config.toml
lr_head = 0.00657
schedule = "wsd"
doc_mask = true
Each number is 500 + 40 x the weight over its row's rms, rounded and kept within 0 to 999. Layers, rows and columns count from 0. Numbers have three digits each. The size before them is the row's rms in percent of the matrix's.

# o: layer 4 attention output (transposed), 192x192, rms 0.0939, rows 98-127, columns 64-95
# v: layer 4 attention value, 192x192, rms 0.11, rows 99-127, columns 64-95
# q: layer 4 attention query, 192x192, rms 0.125, rows 128-182, columns 64-95
# k: layer 4 attention key, 192x192, rms 0.119, rows 128-181, columns 64-95
o98 089:487496563478441469537526581576478505490493516533443505497493594529454550521453541550510501492535
v99 114:492537479494504438479484550483503450497547523498577479521535486466520538538586503512510464541473
o99 110:599485491574500515491500543504488498495489456477422571496514536545492502496392553462481513482569
v100 105:474439547436504572495416430521511575422559490538477504520558487509389513506530534494524482474546
o100 102:583512415535574463514592537531460468502460455481522517447406482459562488461461502520458486559517
v101 112:489494486409450514469434552520469446517516491561506494532508519430479518563439522415445457490496
o101 108:476449506557533476536569519487491577503434545426505446537528506523473447459513487477611507531525
v102 122:499505553470553495533405544502506486464495506562526544496547546472522523509530507490559400546488
o102 107:494517472567498514489505514470499545546557491454521529534523480507492442458475511474514556488564
v103 097:513516518458525457526566488485456461519472467505533475474529478475471441546514558533542462475480
o103 090:525531494541507454454499494477446500520565473406522521488462505551475537518532410465494510500579
v104 114:553511458538520458539491514490422553451515574500461441507520497489527483431579591515514493447484
o104 107:428461467470533528490510525515561403445463538468506612499522539504508515550399428459489514492490
v105 110:462546465452484444542470519477482536522481478430493466531560521528467551514424555487538516447590
o105 106:526441494549521436528482516506485436462501504485541565511467479457571538482522510503490462522431
v106 111:579481580536447507554492445526486487435496431496492500466536498513487492499520513540565497519480
o106 108:456518402530533480481480505466538515580458531483535515510498522498515469502498488529404564563543
v107 108:438531430549463497476531518565484468524498458516465500561521530459419542563576480468534455542529
o107 105:483523538448532485529496550593440581432485477485472491517484459603537497504532576427447560509515
v108 113:528532496443470526582531501479566577507503507537538459572534529501449534560446568525479515541540
o108 112:484508522508524467416474474484430461488498551485521534476467399510543448476492471537552461492522
v109 125:482472471443511549423581495530518535546459522466453524562483532531554436537569551577488576528453
o109 118:554470479523496488501421485517533473388491450506531508538491416478545558527483501422526443491521
v110 112:448506492544470457482448558448477546476520474543507465433521478497542497534477541481554475511510
o110 108:447528476526528525551529495603500554529496591471532615502463483472464483475481498492510553405473
v111 112:488476517534559413508450523518492539534542471445471475440535545489475477459519471472484542498450
o111 107:476541476478463547470526439541489537507511496528607553530518466522586603475418541543500498517532
v112 114:481484455523449506540453480494504422440470457509532431593443481528489438440492547561542518435522
o112 105:469541480493580461489531456567490550500488533474537545499532509435525578565447486504444493514508
v113 109:461434510541476513504442468513505562535489476538493534479505494487485506613587517452560479491526
o113 104:532587503493465532477535543486482505464501528569518488562498465542545480458468441487442527525487
v114 101:474505470459529545557476517469461514470513526471545545528499498486528444488511459565460495579513
o114 093:495498468529454523505464539534518513519493427466574443519464512520397486543522544488531562499469
v115 104:496497511474447509510575460543554521533413486425481487458456514404504491590489520446478512480473
o115 103:489479481523501481551443498481503483507572444529491476465529482539470525469590490568439445495534
v116 117:473471530474505457588480479533487530540489457561584515434502526538439461552506466489516531480462
o116 109:429489471492478492490552498429457553549529550466467532535457506486535514423485553474568443482493
v117 113:467506477524426446530451565551450525550556434440539466490537524505540482395573472506545543501509
o117 105:488504564531517508498496435462580476399431502473503526518550558560490544513438511443529480404500
v118 102:475444477591550532423478473473523534490507488534461476500565492527468554516480521489508490543515
o118 100:488619524451456543526514426483541510534508493532482566476433504500579465517493524460558494450515
v119 102:473553526467513418506479574492457502539581506463482499533494458556545482523569532417424511469466
o119 096:504569465458434581519526528483525511488515520514491493547526510445449552453443500527555519453543
v120 111:546502488523470524529434551541475518511479525445439395574437531542514454551507500458530480466531
o120 106:450502458436486447526539527509511487457516524433527554493503451505532474490522456511449519549545
v121 101:497443499521471486480467546386493409548564460452501497542474490456480452426523421446498468485398
o121 093:444532531452442502466507445584509589519446555471456532480581533519509565519481575512517489469542
v122 115:450551488468433456558463521526557563571508496556543508439461520531520506540501536516503472565513
o122 109:452491511522530463472494465509421514458485445493504484513459515462469426442461472515566533478528
v123 106:433580546501474516475442522479481550497487524455543554566503462436517465468424516539499514443479
o123 102:579486459474554444564528537474507533540527494527410457407529490540526547526491448459422515467502
v124 108:497527485492541509513492457525511508556475527422537490447505553434489477511603534477552411393476
o124 101:525502501528557531462573511447503430488539441493535452507513487511514527469460477573466521576518
v125 120:510550429604461449497561508513492502481552486485476499498480507485471448507476511510549531494503
o125 114:537462481424546536516447459496545512514454567525527508507487540499523522505542491505464504461457
v126 101:512511514448553507508517454489470519467513562472509525532457447538492495491516519544519475476510
o126 096:529534450457525493521483568468553454535458486480498489494481507547545403549480448491483537413520
v127 114:499515524501543502514416441585452470464536507504487485465485468482368496482531472441475483479500
o127 109:489462445495512536515518530471509504543519508445447499494476542501578549543540578574571476542525
q128 096:497504470488529533452522497473531396487501525547462549576569450555442454510528519519497469354535
k128 094:441474437545523458502507488482475452427535523522512553440487493523434488513550512506462492465515
q129 099:426457473477515474489476465444538518555532458607522437597538470501526525482484527528542406536473
k129 100:505509471512542473526536469455466518474456468517562519490519513525438484484504518442476479522489
q130 093:506505501472473528546521463478526436490533513553504496548451557481476493517497482517546473494367
k130 105:490482570491500496480534578405484484562554483545466473526506465475477523581465522553490587483534
q131 102:441555515483487450563541442450506472521541552550440541522467499481482493495467522516511476505472
k131 096:479386474545462473513527424533468543492470511516527517568496513545572547483526580477556570536432
q132 091:535535566510533512492499430460449477439517497550543596508473527483436512412494564467506542537430
k132 089:554478530522494426506474499467447573548498465475517488512504527433546406521526461530422432462537
q133 108:556493457526545475483507487560515524397473495494497422480448439463537479556471554473498551512470
k133 102:506486490464509440438468540546519492529551515512487522420465474498466467448518493480548457511512
q134 094:516519542541524528492523528443435457480507429547503509494533541539480507500514468455533476491498
k134 094:460423518445487507528445411578461479529466414469440451504470411462559503524540516497527513526537
q135 103:480444493551510472522454498516509446409520598571585471483489576494538494569508523482457472492524
k135 096:589451451496535482508447519521595567498479471469419528472477571514502449542540460487432479474530
q136 092:491511450513539516462522539414511440451467507496561548473556498590477419435453476491507412494529
k136 089:504467520523520468468484481485534473505504431526512515529621420443501534478490418557455467477424
q137 096:471464477459530494556498467500500473476530488534455531491445536548520489432486513529502475452442
k137 096:497490571528468488515510477463532488484567487501452495472421507500525557473562515567455537501420
q138 091:496586500498478547458553554426517460511482496416544482559534508489439491523462455490508406545459
k138 088:404504511487465503550454430532448486498494476473448489502502490545574505554520548546463504521490
q139 102:519487494467480481473560534561453466535521468411503434444560551459564454587548548523517501456583
k139 096:489564452505467524522529470492499463508469538503497498447540443462488524462465506455530500471444
q140 094:541475469475402516495494552515498534463556556489538464563511469628477523486519473431414457481419
k140 095:543474480450421474479508476483456487544440458481502526441468482524490514493466492454469511520507
q141 087:455443461553473485500564451494504508424576507521480497534531570471536535496493451496548510486563
k141 091:464514455488400516524450450585533496461560487441505497521508474580470491522468536493513536563556
q142 090:521538509572416471569468466482449494456437445537549430503544520500522497405499552495461524543504
k142 096:534448534451418536562517463464460500563484495524491532527514486536432476441509493477485476493533
q143 094:531446548465426542442572591502449418496444528526468478439533466559502543475528514552450506525455
k143 100:522550478499495544499452510496479454477506541432526546487504529505488530541500491503541474521562
q144 099:520507509489532505529455580494457557552513475455458476443579525532481504530554483461512475526516
k144 103:478478521484497537501550460436495527459434481463526557458480499495478483528488431513572527535506
q145 104:494561461464438560518461520476501462429539498525483485474476480428539503525445529462434464549547
k145 101:471507531425456495424498476559571588487494544546561455495523447468539514515565505460456503534504
q146 103:514506535511544473499539487471503499484498508375505510508507576471560498498538492524465526503495
k146 099:492485492531548546521516520474487494503515493499466525450434434508440474469433530480545385575556
q147 096:521523514471563573543501491535498481544556448515420558449492494499484468477531465524568495484465
k147 097:456458555481505500474506495460464485525480478490453561537505504521495485572545529486571503497534
q148 096:442550434484504563499407509526528521438472567574491519535504542462514551577487494492471488475484
k148 098:542478529485424441475501509526528488506447452461512485579520471455553507610423497485469496491499
q149 097:484465541460506561552484487376517471481512533512543441533418568507521464482468532481464415457482
k149 099:510538583535474522475462547529485561502481505448463477516440548502536517528558475480537536482463
q150 088:468533562481489505421516483497547508497473434596510484553465488512411382535517404444508532543527
k150 081:529553483480498503555575491481428565550527484502471492533512494535493514391469457506488559507485
q151 094:617471498525522564443437503458515486476451534565522454534539555562514544409520564496520509496525
k151 090:470470458483546506525595448534511497505530459583528451440579532583470474517520507512512502498451
q152 095:477476480469414491480526427498484497527568514494565523497525457542474587463524456471480503545537
k152 096:442522455506514496474507393488459465585539507508481476498515440484451478537527454530488486506451
q153 098:473469525418505419552546524510496531494491496396541526533539493502508455468521460522496485489461
k153 094:508520504431484477466559498469474528475450565453483503532544527521534555563425463517537456512560
q154 091:496528415535560497502492472535482551546479430561466468535485501491465450471462496526516474541405
k154 094:533478438455542598508483442497496546565492510458444599532479444535454510495455505522431543514535
q155 095:571475473526528514504465573533543460506539494567485506435537492536479516431552459528554437520524
k155 090:493557506498488542555506534472521481486448467475527501578512516466485523488541458587451538496539
q156 096:545514528518518505502577451490427567491461497528485452411524546444564442550484506492499474544435
k156 095:456516561457454522584523552507446577538477503458490531550505521548552509523442506540551462621459
q157 106:526514505517494473457532538593559481539444511536523497465537480442511466505484477525542561491554
k157 107:517535502502432520435533529525502482490520488483547570559523403533495578493518491524505479428451
q158 088:563429432531499477518465553459502480506466520507571476532523477498538498469493523550516489472459
k158 091:539532500457495537497548476495506467411578481534462478515548504446505424493449587493491523512521
q159 088:565538523477474503544492472541479487519529497508531510521468469488467506476529498512539521536530
k159 092:423468472522487507519483510527456417499419537570546498513528453481490542450526553513550491538540
q160 102:444530493493538461518551539527518462423457537498436482585524484443549472500544520474511525477569
k160 103:533477496470523522483518544476569504556497453536407496502460543493494504440527443510553430382503
q161 094:586544422428418420409537507493459525544481503440443478524536495452515458514513522531540500511567
k161 100:467457456575403482496538544498504393495448477470494554422503463493471590495535523549448523554532
q162 104:486515525450450468510457548536529494462554525489531463449512509542491524427535524512509526522457
k162 098:470522500519501567471487543485531501500413496520522459490538474554472548493511468529452535485482
q163 100:436519446534569517487449482518429449496512626500477451541479495528492495433553502493455488459516
k163 107:505436510488523459482474523490463468482487484493545453459492524506425508459546540409486445542495
q164 105:521509467549434500511540544482533458474507566460518478519494549528513506519497497520436573599521
k164 097:514514488522492484472444529539474448492485562475555485533529497455477532434482521507473470601424
q165 099:443442545493478558524460437462512473447501535440544471483507554482474474480446519466472473555463
k165 099:500509486463431550484544528502478530430419489459588464422533470450474477477463494482481497561517
q166 098:536516517480510513544510614439533505492482519545518450427504474570499516544469504482463520491479
k166 101:484511549485474492512462507497552466451483570430472462475468545468529498542452533521573485507562
q167 105:451494507496556447480468551428465430477520459515523513504508486511481525527460592458470504550438
k167 102:519414457527475519479539463442460502542550540485555415512532457534460472470563492462471553529605
q168 088:451484480561514448520456545487499520501488512512518465456519408481451414536502445501489512469442
k168 090:485443518472490517496564506528470483489442455527476537444500532431477482425482519518454469488577
q169 095:399549570472425541476439511478492471518536529443499484526494467494533509532496412552580539457490
k169 092:422489524542557505502541590540479514485504598534531533589466460527529487534499495503474487387415
q170 090:495480460487549616517502510564483526510539557490489466431475545485519552507532507516530439512472
k170 092:478506495456465473550521533502503534517433498435539503523438528417543483498465501513583476554458
q171 098:465515599488505488433547483533497546514522495560531461486501489399503459475535551491558551472489
k171 095:486605514503470463557519496365503570560518469509545573511502466497494473490561478513501554470497
q172 107:499492478475492523538542556435528442501540467504511502502505450540561466548513507498458529487407
k172 103:436456513526463517485490456437531458413555495557447537494553520497479534471521505526544521481500
q173 090:487463504444438439481507471553575514493498561557505442427521543510416486530450541474574484544567
k173 094:513533504492519483484405458541463538499423464533518459462557565511480441500413574492447564463562
q174 100:556480485495458428557496471596490594507559534465473448475505504469539517507463473387473486506506
k174 098:466464488466487475489465488524541489527473459509501488567488503510454533512470535489534470523502
q175 091:403470486430502464595508506529495514528511551499479512429527505452496514527546490424460485561546
k175 089:585480442545507466482510427489489508490488513507541479535508534492571467469482518467516523517552
q176 090:546442469516482520454566519562530489432468504528499475575520531505557509489452572493519559502449
k176 097:573502515453470480501495497504513519604559498509537497537457480494479544494522488451472563570442
q177 102:545574427525502478483490522460478459529538456508504551498463551558511424605550538526473485525565
k177 095:451501497538534505537521527522572476516465497470396470511493531486493431465484504410537522472505
q178 090:515583475520413467450514472496508507503512517474524529530476439424429473515522527497519489529538
k178 087:562470442573476517401490468496476529513500481518504479475533540570474451495495476535550557513382
q179 100:577568500511501468499569469560433537516564558461535516557459498484566460469502446526559512481517
k179 094:526501473496497441536576514511515499532527489531456566516463473468506437498523517538488466504463
q180 096:547454488523583545534503480509570490497452532463559482479512522593481573479549517509419444479498
k180 091:540544514376470502541493498474463460464517499518517453537517516423525562539462493453521518547411
q181 091:526501481552509545572463510513533482457437469548562566486440517489479467496476423539526518592502
k181 093:559449455525510550436537425412530474483513487486479546527500485496536485517539474515517502506439
q182 100:503501500517526536539557507454449508529549561466508525509545488581471494513597434522439538489543